{
  "d_model": 256,
  "norm_place": "pre",
  "extras": ["some layers without positions", "local attention windows", "shifted keys", "attention sinks", "normalized values", "capped logits"],
  "init_std_qkv": 0.0386,
  "init_std_up": 0.0386,
  "optimizer": "muon_variant",
  "beta1": 0.93
}
Each number is 50 + 10 x the weight over its row's rms, rounded and kept within 0 to 99. Layers, rows and columns count from 0. The size before them is the row's rms in percent of the matrix's.

# layer 14 MLP down (transposed), 1024x256, rms 0.105, rows 885-910, columns 192-255
099:53 48 54 44 53 54 68 41 36 51 73 46 43 35 37 51 40 42 45 31 52 48 52 65 48 39 53 49 55 60 58 56 59 30 49 44 56 44 65 54 51 63 65 62 54 45 30 28 48 38 57 59 40 60 57 47 41 52 61 63 45 61 42 40
100:50 54 44 35 42 60 60 50 47 43 50 47 53 56 45 38 46 52 46 45 54 44 49 38 37 38 47 45 45 49 48 38 54 47 44 54 36 53 55 62 57 35 59 56 54 64 41 50 46 57 53 57 47 52 60 56 40 47 51 44 50 49 41 62
102:32 39 68 42 68 53 41 38 48 51 45 45 66 48 44 65 56 45 43 55 49 59 51 56 45 51 39 64 33 61 66 57 44 46 54 41 55 34 29 46 52 68 54 57 32 53 37 31 50 51 47 63 57 45 55 55 33 41 38 56 47 32 38 58
096:62 53 26 54 43 59 66 35 67 78 61 56 51 51 50 50 47 46 44 51 36 60 75 54 48 46 41 48 43 47 45 57 53 48 58 38 45 51 46 61 52 43 68 58 54 75 53 58 48 63 45 42 66 41 43 54 34 49 59 50 58 38 41 49
101:61 57 63 40 59 54 62 61 61 43 63 49 40 66 38 35 52 60 50 39 46 49 22 33 46 40 63 53 43 64 42 55 66 52 60 52 49 46 43 33 56 47 54 44 43 63 52 40 54 42 59 63 69 42 47 55 62 31 60 45 68 52 40 50
097:40 51 52 50 61 47 40 57 34 48 43 72 48 60 57 67 54 56 39 49 25 42 60 48 27 54 61 46 50 55 40 51 58 43 46 41 47 57 53 51 40 36 57 57 53 50 63 54 32 42 36 54 30 42 52 45 48 55 62 45 51 41 56 61
094:58 55 52 61 48 45 47 50 48 48 49 43 34 52 64 47 43 55 42 37 48 53 59 51 56 52 61 41 49 39 53 37 69 44 47 62 43 62 55 50 47 51 51 41 41 64 46 44 60 50 62 61 50 40 32 48 64 45 65 60 38 60 63 57
104:54 60 46 44 60 43 56 45 65 55 62 44 49 57 43 47 51 46 36 43 48 53 60 47 46 56 67 41 44 60 41 45 44 34 46 45 49 65 53 40 65 60 68 56 55 47 49 55 57 49 44 42 39 73 53 30 56 57 62 54 40 46 56 53
102:45 50 55 58 56 35 39 56 63 55 60 51 57 58 59 55 47 49 52 56 61 45 30 73 50 59 60 60 58 58 44 42 42 58 36 33 42 51 37 68 81 51 44 57 50 44 22 42 49 45 54 61 49 60 44 50 37 53 37 46 40 47 61 48
086:52 46 45 53 42 54 59 55 48 46 46 53 65 40 58 47 46 29 30 54 77 61 38 67 57 58 58 66 64 59 53 39 48 47 33 45 40 55 47 43 72 66 44 47 55 68 45 46 51 44 46 40 37 46 36 55 54 53 59 61 57 31 45 50
108:57 53 59 48 67 56 36 39 51 61 62 41 51 40 41 54 35 54 62 48 49 39 37 37 46 41 35 62 63 56 36 53 69 38 56 57 52 36 44 52 62 44 57 54 51 63 56 52 59 43 41 59 40 66 59 34 53 52 42 55 52 56 57 64
096:40 35 56 24 44 38 46 51 53 63 36 53 51 47 55 45 62 44 46 74 43 53 43 36 58 53 49 53 26 62 65 47 68 44 46 43 55 48 34 55 61 54 41 27 27 46 37 54 42 48 44 62 51 42 59 61 47 41 37 42 37 48 49 58
096:54 49 62 58 56 55 39 43 62 46 34 54 56 53 48 51 35 72 55 27 57 49 70 62 51 60 43 32 39 60 67 69 56 44 44 54 52 48 77 61 41 62 52 43 41 59 38 62 38 45 38 35 37 56 46 40 50 46 49 40 46 42 57 43
103:49 49 66 56 62 56 41 38 45 48 41 58 56 38 51 48 61 37 55 52 61 41 49 64 55 50 43 38 56 61 57 59 47 45 48 44 52 52 55 60 46 36 46 31 63 65 56 30 34 51 40 52 60 41 45 53 45 51 60 72 57 64 70 52
095:50 57 65 42 37 49 55 45 30 45 56 48 48 44 40 32 36 41 47 39 44 49 33 68 55 48 56 52 46 38 60 50 42 65 47 57 69 64 59 34 72 59 39 51 48 52 42 30 32 42 64 47 74 58 48 44 39 27 57 24 54 49 59 56
099:44 44 44 51 55 36 51 66 43 49 36 40 38 53 41 37 45 48 45 54 50 43 64 49 32 69 52 67 54 48 52 43 58 31 72 62 46 51 63 42 70 37 41 54 57 56 50 62 52 55 42 40 51 52 52 50 55 38 43 25 54 42 68 51
098:55 68 57 42 76 39 36 42 47 51 49 44 32 53 33 62 55 48 44 57 57 44 52 48 51 66 47 54 50 34 59 41 51 48 51 49 48 56 29 42 45 55 32 61 56 63 54 47 70 56 46 39 54 50 45 72 43 55 35 43 44 55 53 51
100:54 49 47 31 50 58 59 48 51 62 47 53 30 55 55 44 67 33 45 67 38 42 55 47 34 53 69 48 48 63 46 47 63 40 44 47 62 48 49 43 75 46 46 48 55 39 47 48 36 41 47 52 57 51 41 38 46 58 56 42 55 60 49 37
101:47 50 56 52 49 43 58 53 45 47 56 40 56 33 51 61 54 44 44 37 47 36 50 63 45 50 64 32 40 54 47 40 61 45 50 62 43 59 58 55 56 49 55 55 44 51 39 37 50 55 44 59 45 55 42 40 47 51 56 69 53 44 45 47
104:66 65 59 68 65 68 68 58 44 34 48 58 48 40 50 32 64 68 37 45 39 53 51 65 62 37 66 55 18 45 57 38 46 51 54 55 53 59 42 50 51 44 50 66 69 45 40 43 50 59 42 55 62 48 41 67 62 45 48 39 58 50 53 41
101:49 50 59 42 76 50 61 46 55 70 38 60 47 44 61 46 39 57 31 46 56 45 46 53 56 53 48 45 59 48 44 68 45 52 53 48 62 51 29 40 47 39 47 68 28 49 52 59 53 35 45 60 51 42 31 47 59 63 78 55 39 62 40 51
096:33 45 41 42 34 54 46 58 48 50 43 28 47 50 71 56 58 38 34 47 65 66 41 48 33 51 45 60 55 56 46 61 48 65 51 56 85 41 44 53 55 54 65 54 33 76 53 38 60 53 49 45 77 39 46 28 36 55 63 40 48 42 48 41
102:56 65 56 60 61 46 45 43 73 49 69 50 50 40 30 52 38 47 36 49 43 45 30 64 57 50 38 68 51 58 48 32 46 32 41 47 56 34 30 49 42 54 24 53 44 33 54 41 40 61 48 44 67 52 40 32 56 44 57 39 50 33 53 57
098:38 39 61 54 53 44 43 57 43 42 42 51 47 60 48 50 38 62 60 29 60 59 48 38 52 31 69 37 43 45 50 62 67 43 27 39 62 68 54 60 53 45 47 35 55 43 29 34 38 52 52 58 51 49 57 37 42 33 63 49 43 36 56 48
106:44 40 57 53 52 61 56 56 52 42 73 42 48 63 51 41 49 56 56 43 58 45 38 45 56 38 38 36 43 51 37 74 56 54 56 54 45 57 49 79 48 46 42 55 49 67 43 50 60 53 46 32 55 43 45 60 51 49 40 53 39 42 59 47
100:41 46 43 60 46 22 67 44 58 65 41 40 41 61 52 56 49 52 46 36 40 42 51 54 52 54 37 63 62 54 41 49 45 59 58 64 57 79 60 42 56 51 49 48 55 51 42 62 54 41 65 69 51 56 55 50 49 39 67 43 32 52 57 37
# layer 14 MLP up, 1024x256, rms 0.29, rows 886-910, columns 192-255
102:61 58 54 42 54 41 31 41 33 41 39 63 51 43 64 42 68 65 50 50 42 51 54 65 58 39 70 70 56 51 19 44 63 50 47 40 54 42 50 57 66 55 64 40 51 57 49 39 50 44 52 75 56 43 37 52 53 37 38 62 53 44 52 51
106:43 45 42 39 46 71 54 51 37 66 49 51 70 72 51 57 39 62 49 35 54 50 42 36 48 54 39 48 70 35 51 46 44 37 52 58 42 45 73 52 53 48 50 37 43 55 70 52 38 52 35 69 52 63 55 48 58 64 56 17 37 31 24 53
086:70 54 50 44 53 68 48 51 39 49 51 41 52 50 71 50 50 44 58 52 62 39 56 65 56 62 40 47 50 63 56 50 28 53 75 65 64 50 50 49 59 35 35 61 47 33 53 66 60 40 49 44 34 48 38 54 41 42 56 42 59 41 57 48
104:32 65 53 49 51 46 51 37 44 65 36 39 52 42 60 87 47 53 45 60 46 35 58 62 47 57 57 43 38 43 49 59 68 40 45 59 63 34 50 58 52 49 50 50 47 55 59 56 65 68 58 72 57 56 72 67 55 45 43 53 49 39 59 43
101:61 50 49 58 50 48 56 52 61 50 71 56 53 50 66 58 65 34 52 64 61 50 57 54 48 55 28 58 49 36 40 61 49 74 40 49 40 52 45 59 49 56 54 45 36 60 45 59 37 64 45 42 33 60 45 37 50 70 54 55 50 69 38 36
099:46 47 39 49 44 41 28 34 57 46 49 38 25 48 53 75 56 50 46 48 41 56 53 52 56 45 68 56 46 41 54 31 53 31 44 48 69 50 39 44 36 51 35 45 61 56 46 30 76 41 52 32 44 32 51 71 39 53 51 56 61 52 56 76
108:35 68 68 45 35 30 51 56 50 55 62 46 62 61 53 34 69 57 54 52 39 44 52 43 51 42 55 47 34 53 60 77 35 50 67 56 56 38 44 47 69 52 54 48 41 67 49 40 58 46 60 43 44 50 60 42 52 51 62 64 51 39 55 53
104:30 47 45 62 52 64 38 41 63 63 49 64 37 51 46 49 59 48 47 52 27 43 57 51 42 41 43 56 58 47 68 50 41 43 70 45 47 40 73 43 40 52 52 50 41 52 24 74 40 50 52 32 62 51 52 53 41 45 41 52 46 49 59 55
090:55 64 66 46 39 45 49 53 41 57 52 55 36 59 41 64 39 61 57 45 66 50 51 32 27 45 61 64 39 46 59 52 61 61 58 37 48 52 35 42 44 48 50 43 49 52 50 32 70 65 55 52 52 35 29 41 63 47 39 43 38 52 71 54
113:60 64 41 47 53 55 50 41 53 44 40 45 37 61 31 60 58 36 67 46 60 69 55 43 61 49 42 38 47 63 38 53 48 72 46 47 49 56 45 68 56 62 61 55 39 68 34 45 52 54 25 50 38 46 48 21 48 51 39 51 51 39 61 49
101:61 47 43 21 48 47 50 57 58 57 28 59 67 36 46 57 37 41 44 40 49 37 40 59 55 57 48 35 54 70 50 59 47 56 52 44 49 58 41 45 43 54 32 57 40 72 52 65 35 38 50 79 61 51 41 38 56 47 56 55 52 73 70 32
103:55 44 65 47 80 49 41 48 47 64 57 56 63 41 49 55 51 22 56 54 45 47 49 45 27 61 64 56 57 49 59 46 41 48 49 50 46 57 50 38 63 38 49 55 40 52 54 50 45 49 43 54 48 56 65 60 53 49 52 39 53 46 60 40
103:46 49 57 58 50 39 54 40 49 44 80 58 62 72 58 63 56 51 39 51 40 68 35 55 53 49 57 47 52 55 44 44 44 62 65 48 53 43 38 47 59 46 65 54 53 59 44 35 44 37 56 63 52 42 57 48 43 46 54 34 36 46 62 41
090:32 53 49 45 53 48 41 49 58 41 43 49 50 52 40 41 61 32 44 35 32 45 49 62 74 37 36 61 48 51 61 57 51 37 44 63 56 40 45 51 56 53 48 34 36 53 60 50 50 40 77 39 43 48 37 62 50 51 70 42 42 43 62 56
100:51 62 57 39 30 68 57 43 70 55 30 29 52 66 47 42 68 49 60 64 64 51 62 48 49 55 44 39 52 52 45 58 51 40 68 54 48 62 48 42 38 31 49 48 51 28 64 55 48 43 52 59 61 43 71 58 39 60 41 54 34 47 50 58
097:54 46 54 53 55 71 47 40 53 52 54 48 54 60 26 57 56 29 29 47 38 45 34 39 44 54 56 56 46 47 40 57 48 40 49 48 55 52 42 47 68 47 60 59 34 44 64 47 49 38 46 48 42 40 39 62 49 58 31 30 54 38 53 54
102:26 47 66 70 65 52 35 44 46 52 46 54 52 58 55 47 52 53 33 47 57 53 49 19 54 37 47 58 38 44 53 59 48 51 50 41 39 46 33 40 55 47 56 54 50 65 40 59 44 50 56 41 66 54 52 49 33 55 57 54 41 66 52 46
109:56 69 49 58 24 47 66 26 64 56 43 52 50 41 50 55 59 51 47 50 53 43 59 49 35 65 68 42 58 28 59 58 66 36 55 53 55 39 67 44 51 62 51 61 41 47 53 44 46 48 38 48 40 40 44 42 51 53 52 50 50 40 48 57
105:47 33 60 41 58 65 40 45 60 66 68 51 45 31 36 48 61 40 57 43 35 57 63 46 60 46 46 44 50 54 66 58 43 57 59 61 42 47 61 41 52 59 41 63 40 34 35 75 48 46 58 59 54 61 45 54 56 50 34 51 64 27 44 67
102:50 51 44 57 68 56 54 59 62 33 33 44 50 60 48 46 55 48 43 53 40 47 59 63 51 58 49 50 66 42 41 64 33 59 46 33 66 72 48 58 64 40 68 41 47 43 74 43 44 51 54 44 66 57 49 48 71 42 39 28 55 61 52 41
086:53 47 55 59 54 53 61 41 52 62 48 51 64 35 44 49 58 46 59 37 46 35 45 49 40 53 35 36 52 54 33 45 41 38 69 56 29 41 56 46 52 54 29 55 44 46 50 57 55 31 45 51 47 42 49 51 58 51 54 42 62 42 52 54
099:39 54 35 57 58 57 34 49 41 57 55 57 48 55 58 70 34 34 48 56 50 48 59 45 50 46 35 55 66 29 44 58 42 63 62 43 45 54 62 50 60 43 56 49 45 55 59 56 38 56 39 52 53 61 61 49 46 27 53 47 51 61 59 55
094:34 47 49 54 62 44 33 53 41 26 53 63 50 55 51 58 46 54 62 67 36 46 48 60 22 55 24 48 51 49 55 51 68 46 36 68 40 62 41 60 65 64 15 29 55 36 58 46 46 41 42 53 58 49 53 47 47 58 39 67 38 54 41 63
109:46 34 45 45 70 52 70 53 41 49 57 39 33 51 49 53 30 57 46 45 39 34 44 52 60 53 61 46 61 67 49 41 64 46 58 50 65 54 48 69 38 58 33 45 34 53 66 45 45 56 44 50 45 59 63 49 43 48 57 39 51 52 79 47
103:47 61 58 27 34 61 60 45 42 57 43 40 39 48 54 52 45 60 55 35 45 60 49 54 40 47 45 57 44 40 56 60 48 53 45 56 52 56 55 35 67 49 32 58 39 49 53 63 46 62 47 58 64 51 63 47 39 58 49 52 49 41 44 48